Part of a small language model's weights.
Architecture: rotary positions, untied embeddings, normalized queries and keys.
Each number is 500 + 50 x the weight over its row's rms, rounded and kept within 0 to 999. Layers, rows and columns count from 0. Numbers have three digits each. The size before them is the row's rms in percent of the matrix's.

# layer 2 MLP down (transposed), 640x160, rms 0.187, rows 202-279, columns 120-159
094:508458411513559477466526413583454527538564490580444525456532502470492467546464540453423552544544531468470529549442464463
102:535533633528463501523487445486549574443455533523546492466481525473447513460508486452487435412499566514608434543469490526
083:482463536548574537520488364537424504517558438572543441477525501581561458542504545522442474551500553462537449483529507455
096:449539455580500454419500539489479545502602406515490497528459506544501484496484495497516472511389467618441486426453530480
099:566497447494452453518467432390454465474437493516518472549548489463526603448539484535549507438537520491441512487532552527
106:455469428525526531502423537493446445460521470527456492461506521570488475539484575566459485531570547479422519449486486559
099:414551435467430487560565514557517482600510556441634531496526471439548563552549477535487569434532533560547503475526477524
118:508490482511557517465482427475501497504495434485471466480560521539551525543589556553526563505442521558515596472526460480
105:543499452617510359476435484450506476496561521607405531530481516412510507510520476506533510502538474492507510571413392515
101:425542589434495484496475547434591500477511498568644469486501342524491452469421489500609466491517553459588466584506449497
100:480514585597523442419494439503530542396547511439553466519536561606465532520543460452483452407531517589442582528483453452
110:544480435580465496435494597532527609529521485490443507482533541553456538500473511469541528464465476539476473425492507497
097:560458567560483554438432571524474546550499516569522448407518462459433437433554492499426466497490615557539446497540517562
102:445456453519511434573565459516443511519478451480487478506433443537503478546447487491540600521534525577562444431488464470
102:473398512543466499577526483492475560465405524542434450536502481587574596541533452572521576470489536434580489570436439457
099:435484550528416534436468550543518427508539540449587524494489462515478474519566509488562510459476523431551594430431420557
097:482501480447535490450458505505399593516554414412594545517435387657477533563578579441550493572553491469556572543512529518
105:493414535402473484555449520515531507441520620517432561554507520504426487518407572473577515454413513451419524519490514432
094:536494483570568503552513557546548604615592534594511548416549561546488536530477510511583538444458550546472497552448562490
116:480482488502459526532443416436469496435497520483468450471421515603537401445469614529482549522554482393486603570387446545
098:397605395560445494503528446479488569506507515541536442452459414503494454461426461406527571462616532448504498459494521468
089:496541479628563442484513460455458477478501406490418498412489476560518469522474560471405441474457508459551528483458505489
089:536442478425548481448490434495464515467502508575461564536458542533521522450553472441488463413523430617515552462546530460
095:512402511489577557555445461468572478571494532456555494497461519413479555584491495534474543571481590471504512563423556510
097:432570497505454477538557481488453565514397466557580454535439551448546498529422415483517506388573510595580527483559479463
094:540569545541417471512524503484414484487556484595509515532438399468613465390555593484447478477518504460468503442461505507
085:462475463441549466561508506565453489440573519449510551445535412513489560545507511482484490496528511529476485515443440533
099:538464461438456477480571470477580521527535584495458478526543491584545551557531450509479510594566488603446528527426528557
100:496490481505469470561529582447496570615454475462464464470428442493562558454543390501535534485473614556473497559497506484
098:464550543531460477396469495468459393469449492503495588598525552549542542434492507527469446430495420480535554499445548493
106:494513575580463614388517501511523547556523522542510462449530418497510485462526560497492572502481564521545519476439535517
098:446534458501438511510484545545443486509527438491553420495484511547508516513557478562559502490560462537573504521566532501
093:460523506535435542573475550504379418451569530388373409491540377545532517489545466419446515573560409494488495525485472496
099:539472515452467449452510501513430417434476561513391478501531439488566600559553595483522416545468457527527498521593450528
102:468517474427500411453489563480522527512507535492531450536527436442517481509523571515405560538527477448572587486622587445
102:411490501560497522434520508447548531562453448470416538517457454451348555526563474513456403536559570426467506572531479491
094:569405517613521604462569550505430572501527483552507518489519538494542465487525459532454546448523458541581429524451489624
107:444435481483500511486553483504488546478521475452414584387483474386440387497480553575523412415471434369502492502620634516
087:406445531566469470429482560514439500425512472463496512433452473588557541530518513479571459549434458569562463479505598587
102:510510453466425472467529535508512531444466467421398504523494396551429552512454512490594478538425470437550532547475521450
099:455564557549432572545581485527475499516461582429528465456486473551449436550540496549482526435583448487525395515501479461
094:445608427439494511521494540511501487533491445539564569542533564568497489625467483477516491502469578485540523489514535497
114:417598505483530519497472494477510463429513540413617558536531524451430527475444544585485524469532540511512518490422476542
102:533473510547567516548511517493461594518526478503576512413623541506530582463427430434483555447573460523577483509517557443
099:533481500543552532505500484452575529600462461514492438408577456556463466448567528518547487579606486500521513434426493565
092:503497514527457528498575546509468444526554536401583473511538600582441484604457464489584466539539556511448457488467524428
086:567555446449557470505525459478515498514453481419503552491586472672426448506499590574466462537462543544471563493471504656
099:560532485565435554573562467490501534481554486481506496551476520576480482425467413532488502568528507597465528515464497576
098:517460563524511520493541544450481516492588421544597507554557515562480489413471535469467440522521514610465532575532535521
099:500448549566528529489501574522380474506469483486464561513517502522527460527484454465432532541493441505498442535497499502
100:427449483467598524455549461563346455457529519426508475620524459420446484486507520415599519425444514574355491505541480468
106:503548460436503472564514525518514501526515405505520563499542487502512534579489356429590539502475493608491525555518557472
091:452503496466427444526348501433476494439451502489473459442453485469461459455500471488462512473520338490489505583449502527
106:520428605405576530460497559512448516439456606540546501531589428498522484479445466504423512424486501472474501539595549549
091:560547431598440527512547495572493541525448499485477396527510533435496531529606477563492446464515429554521439462519443486
109:573481424620482471517579564462485468541486500548506539493435433509516539394558519465488573527514514536485422540527512470
092:404467505410530463501567549603484517502429412455571464547472518570599518470556456515525532500418489505486468409563505581
101:503493420540491497441583439476476438555408495481462494511502423507360475517515500437504458505507521506521485479473493522
101:469483535524539435479453425602482434543554458525498488521432538539397421522580546453440494482499482666495495416498463476
099:540461506498551597520534455458429467502576582462571502458412517507515438514477616490544542457536548452525509479460505502
098:520466577538497439403569490521465520473463417452470511504477406492387537574451573514535535517523537601492542481419456516
113:561496483484582475581483577491496543606521558508529514393592446465476515510520535489521447486515536541497534492510501496
099:526494529452458575532485418469479521510501457502429521550474556530441500506459475548535496623441523520498542513472500435
103:410495492520509569520439525467475485546481554461471504488501567612492568485465536391525528506530568520505581456574531422
094:465431520478476532408525424480442515466456401556476422430403415544486491514469541430579438482558478489437515565439476490
106:473503466614543589624457447542504468530487550465483462484465556434532461397499497543492483424531451587507465505530469515
114:495412522482452598534454602538551584474507548534478531507457526525469506470501519512549472589538413563570499567532542434
095:566536556531523435392435462514538522524441530476514405510509567452437490493433495518590527435578611447485573468534445512
091:484553560575485499496436516448548528557494511436549478469398505541506523562524589409417455507573449530445590442497487419
100:467485444517554570521550463424454487585460557514499470540519488507408516463516547560544528539534579574589451528478553430
091:537496540492500465487498479518518445484434573525476504446459554337491426477444550510453605541524530451530539519496433404
105:565496547430474442537509457523453416484507547394543555572475608407518484479475385484607423529478485494538555520486505485
105:396527503584488542494476512431538511512376474542396508549562531447603501602457480416449446497412388491512537484532572454
098:494521523524516512469424502459489557422474536500433526492483570422448492438475561531499538441430410552419509445487432525
104:486465477428438555481454475526448480506522431409471460420407403499530538472484390492489510497513471472367472574504436504
090:529472559510542512513463524482479546520493534504419510472468469494526532383411582430605549555494464494492488451454490474
105:503467419554449510457547405478471432476459485578512510486523401533547436547516529486552528482511470540474553458457483492
095:462501513513514528519626539522493482613490504499497544478528502452431499424562518497551500479539552522472522406386504531
# layer 2 MLP up, 640x160, rms 0.214, rows 203-280, columns 120-159
111:484473489525502517434500466616583491481430506488512508503519504513499541473561395436466487523449556437471496527545461468
083:538514490509510504454507566581404377511484526600536516541405564427434386596505469525504419493465481495506513463493590468
089:448511494366431506534418509533444626491507515489586549494476517472455539474443564436470438452451542467435536579554514515
094:541458480461444558572506507638494431429429519473485462429464508469473508538576552593448505506572580528447452577503488537
104:503534382439478516435470464479461483527566511438420462528531517493473497496525529547505476500480513515463554508492599558
099:445637403554525398541462611565509442436500528564515513499453485422485522487504501439502457504503490528528491465396426497
098:376540522515550530469520478411577450457507503519463453436551567496468501481544498540513421402532560542476564417488513435
101:501481564455470511494477487540485495509523550543501486494454524457408489439517453436564533462585509539598593571560499540
106:499515460466549466416575499506522471438479557570549550516538434489554519527446398495557410521549527511588422543483551463
114:515522451516553476503467561518564363481419473420508515444567560496483536503439487546534593370437463591427477488455441506
115:446461503579389454591471563541458528530518484564530477482506553481575541533547594509470483477461488621421461546543549574
091:540503503505520607583462514568541506499436431509529455555509397470411431485577440524499507434408543493478397442496521564
085:483480495433553476470513510535520433552490507503540491613505472456547507616615541514561579543533429495553498524526467541
102:534468455542434530533514494461513511479483470473525412551497462539472532563522483468474542432445473485496428529473488524
094:495498617514535595579477475467458460502562566454532413512504520554510513519519418555571429441508441578454516524496525532
120:545465390590448493581448552513485494560469496526423552432469482408476472410482492509494504456395525479514556490415543573
082:444543572475455485486453522605572366410486544449510539584529476485469519529387590468509584531576574472418530556518520660
089:451573465489572460456580537516516550484459561517407594491490511458474452525544571512504496419551395478431471559484526562
113:453436477474473446562473465522457588414554507489413455503538465508472507551494517460460491514491447501493526517499494524
097:443493518563510485528591523517502511509509500423547550542466479464599456479514454519522441565496530509508486521500485498
075:513432471367559463497529495449528540474416638433405499498530531462546575478398474528447534517399470501611597496488437458
073:486457584526550508514444498508546496480545516528486471539559528538401486490494429595456549591446391548614633518446509402
076:482531566386552473511524505575555414496422476451532494553527472440503508479500452553456515490486516531478533469482463502
092:486443480439511526508521463454494508500492509449574562565453550490502520494410474370503474472495396537542463475528472437
092:449467491517539482436441413509440475497426504540515560489466617400543544435629518495494476519444476628529509565427619501
079:411462474485443555534543432499457538509498499480520467522452501452445566575434450471494417505487503518518570568406474432
104:522491456486473554516511582574594469476515491546494506469508581443459530506522415495461439458418576498500522494494488528
097:545418426469471460525547518497462482458503466474401496503555374505473391419500604492509503481457487398459473492575504571
096:442426497556573461486426484445525383482515499482485514485531537500558418507469524572524449478628450447518500504489516419
105:501515497380489511511595488529496472499522412474458591466607481509499485531493491428572399496472496505489478553523452478
099:410527510464535515540503517514434473533459494548515519468445570485505538423484476548450507514560512563568513479558517522
094:505439436444504536529478435570472439432479464517502518410479474507568533532445528470481544444522514491445475551447499508
091:446642650447458593542421502478451428508467579509523511514512536426488560499573515513523492582540498575450464441509463528
101:525462431464578400539452436468461526477399484433519544474473427448410466534519489446488526494540506520530491513524514529
093:423508514460506595477368522491606453496407471516492477403544484462527518579498519558450461535422569542488363453504467485
105:526468508453581530526549380456531497420539454520487518458454541549495503567432521489536500435525399543475468546573539525
090:450479504498521516476514392439442547477499488500409492555596468429594438458587521515531461606516473506597559545556524475
085:405547457534498639532526486541529519524489536535425548459552568465417551464463508506418487575488527505433562522427385427
093:517547548463554472421481521409519442501588489456434495577570524443462468464502534573538508481551513425430528546574500548
106:518531567486425422473474513435522416465521404504592433499439496537429505541518460605514585465513443494486506512475391512
095:463526480465522476529522520465491441507472499532538554536482526392494493544510509455509523449494544540463504543432490502
112:356516456486592642579439607458520547526538495448599551483497622460447570493478499536489477435544519550533487617469541460
104:521537517430559454372463544509496498515499458464567526508414465513554447541511568471616527494465489497498593447500502453
104:496402483432502602530453559487508469540464476436526503505507507511454451486520432542576479509561504442484505521500411576
112:478427573545517504517504461511571501412533492509573484579498512565418511325510456443565570427553477581540603528613514578
079:473469462493511520504469424471483517499498491488416506494513502406427511453485572437497434561441474542612504433408461490
113:412558476531536584539443537518487479419458455516466469512495550500544498466495538481489529567583376508539602513497417532
106:450589573473440524521578472641501465502474528438502506479457503544526568530520499495436540500618514541510652513490469541
095:605417516532514563474506578559504500496501476473577479507505489444501481575535419593528445381477621474528518503437542436
110:569578472477463551604417602449519531446403449522444540494416523542562513511469514479437512476501427542481432441518372559
091:546435549478538422516464472400517422525458483489425515495565514515561465526570474538406515589520458539571456529468525532
094:540557468493503374521423505463500547510493448521497558436471494401464507429389571524500471417460485460539502552501553555
093:582446586515507506461508568572493469479508557530535556548512453383462507467401477460531513444509515504563611550508462514
089:521407514413553393436525469570433465468455537533461590490446589440505627466449485487462506433500438489553567535478423583
114:480547547478475479463473444473552477536523448613619452452528449529561501517573463511495471539511480558494462460543491431
083:552411420474533512583414532556550534513497563412522474578548502541522465546479416513578569424431464426462457484469543552
089:495405439544456556509407596580388435549580436492539522485541538502450419515456491435480502468511554445443455615524528490
111:551520509475603504480500584461479471472516533417522443443497415494435441526432519526520413539430478542444488558504520504
099:550456547491529518506495509488400492515520518529542583483435489489469466520512504497496494554574432476541576438538480499
103:463513449419490453472465563491493478544470427514415579474447569448401475422555575548481510574413546532508400523620524552
110:487588539461519417546502563409472542506475567544514588457594497542510456537502468527530563530460568523453535481517486505
090:521499490483502466469554510494506488509491524441562540450455509535481535548446386598571442536463584553492557444461438531
109:504501446501508568615490558524519536543541521490377493599526560477559436598505494516603477473485435612528527457466509527
090:476447576495555433511526465519531559513511443493455499519592456478482547546518545478522548534535528455447448463454428427
115:481452482471486540468512496487473378543559563543487542492517390431435616425463518494448566523455536573466469421384500433
123:455538577525469558516417472492630567471495546486552610595462457481449438504522554508499477448423458435536410498504521555
086:505511460456471394461417488534525574527478507481505475463439503438553451497494490551443508401550561394498570541523408488
091:505530481503469456492459480526532494555508450472494554545503469541468330526451507495497525497590501484515518489556597468
108:485471495480551486450503508449405454512524509515509490468549587447468500433424386464581527500561597475440532499592486502
085:424529557481466478461432548530600563521467492564546514461544485422542467415511496552477536461454525565499479473499504407
082:476487524508485451505510486557480453496518495448540541518581517430478556597535481481669480518496455538496455561422512563
091:471530515551470513543487569469457481556481515552467545523556477426612424520526519537526445559436439352538528539505503533
101:565506498559547535520490501510533515464484543590471500528450523350456557562474492546488478424503434499347575493519443578
088:543498550542487503509537515540362488590446518498516536477535480394507531492418487599469447511465542485500512461515512525
105:473557424445512451629581487461515497550391505449436487516509498415543508529488486487534463498502517518413419509479520412
108:549530417492421456489467503517553439505497577598536491498523497367520451535567472463516500520516448503488499472477434542
112:538488561431475540485507527495478566489513482427584467610494558495491456418504568567495458432509479552526531503507612511
118:566498424486493512488490581528563428546474447517521607443449492422487517473376553573498378483497542536469496465548572617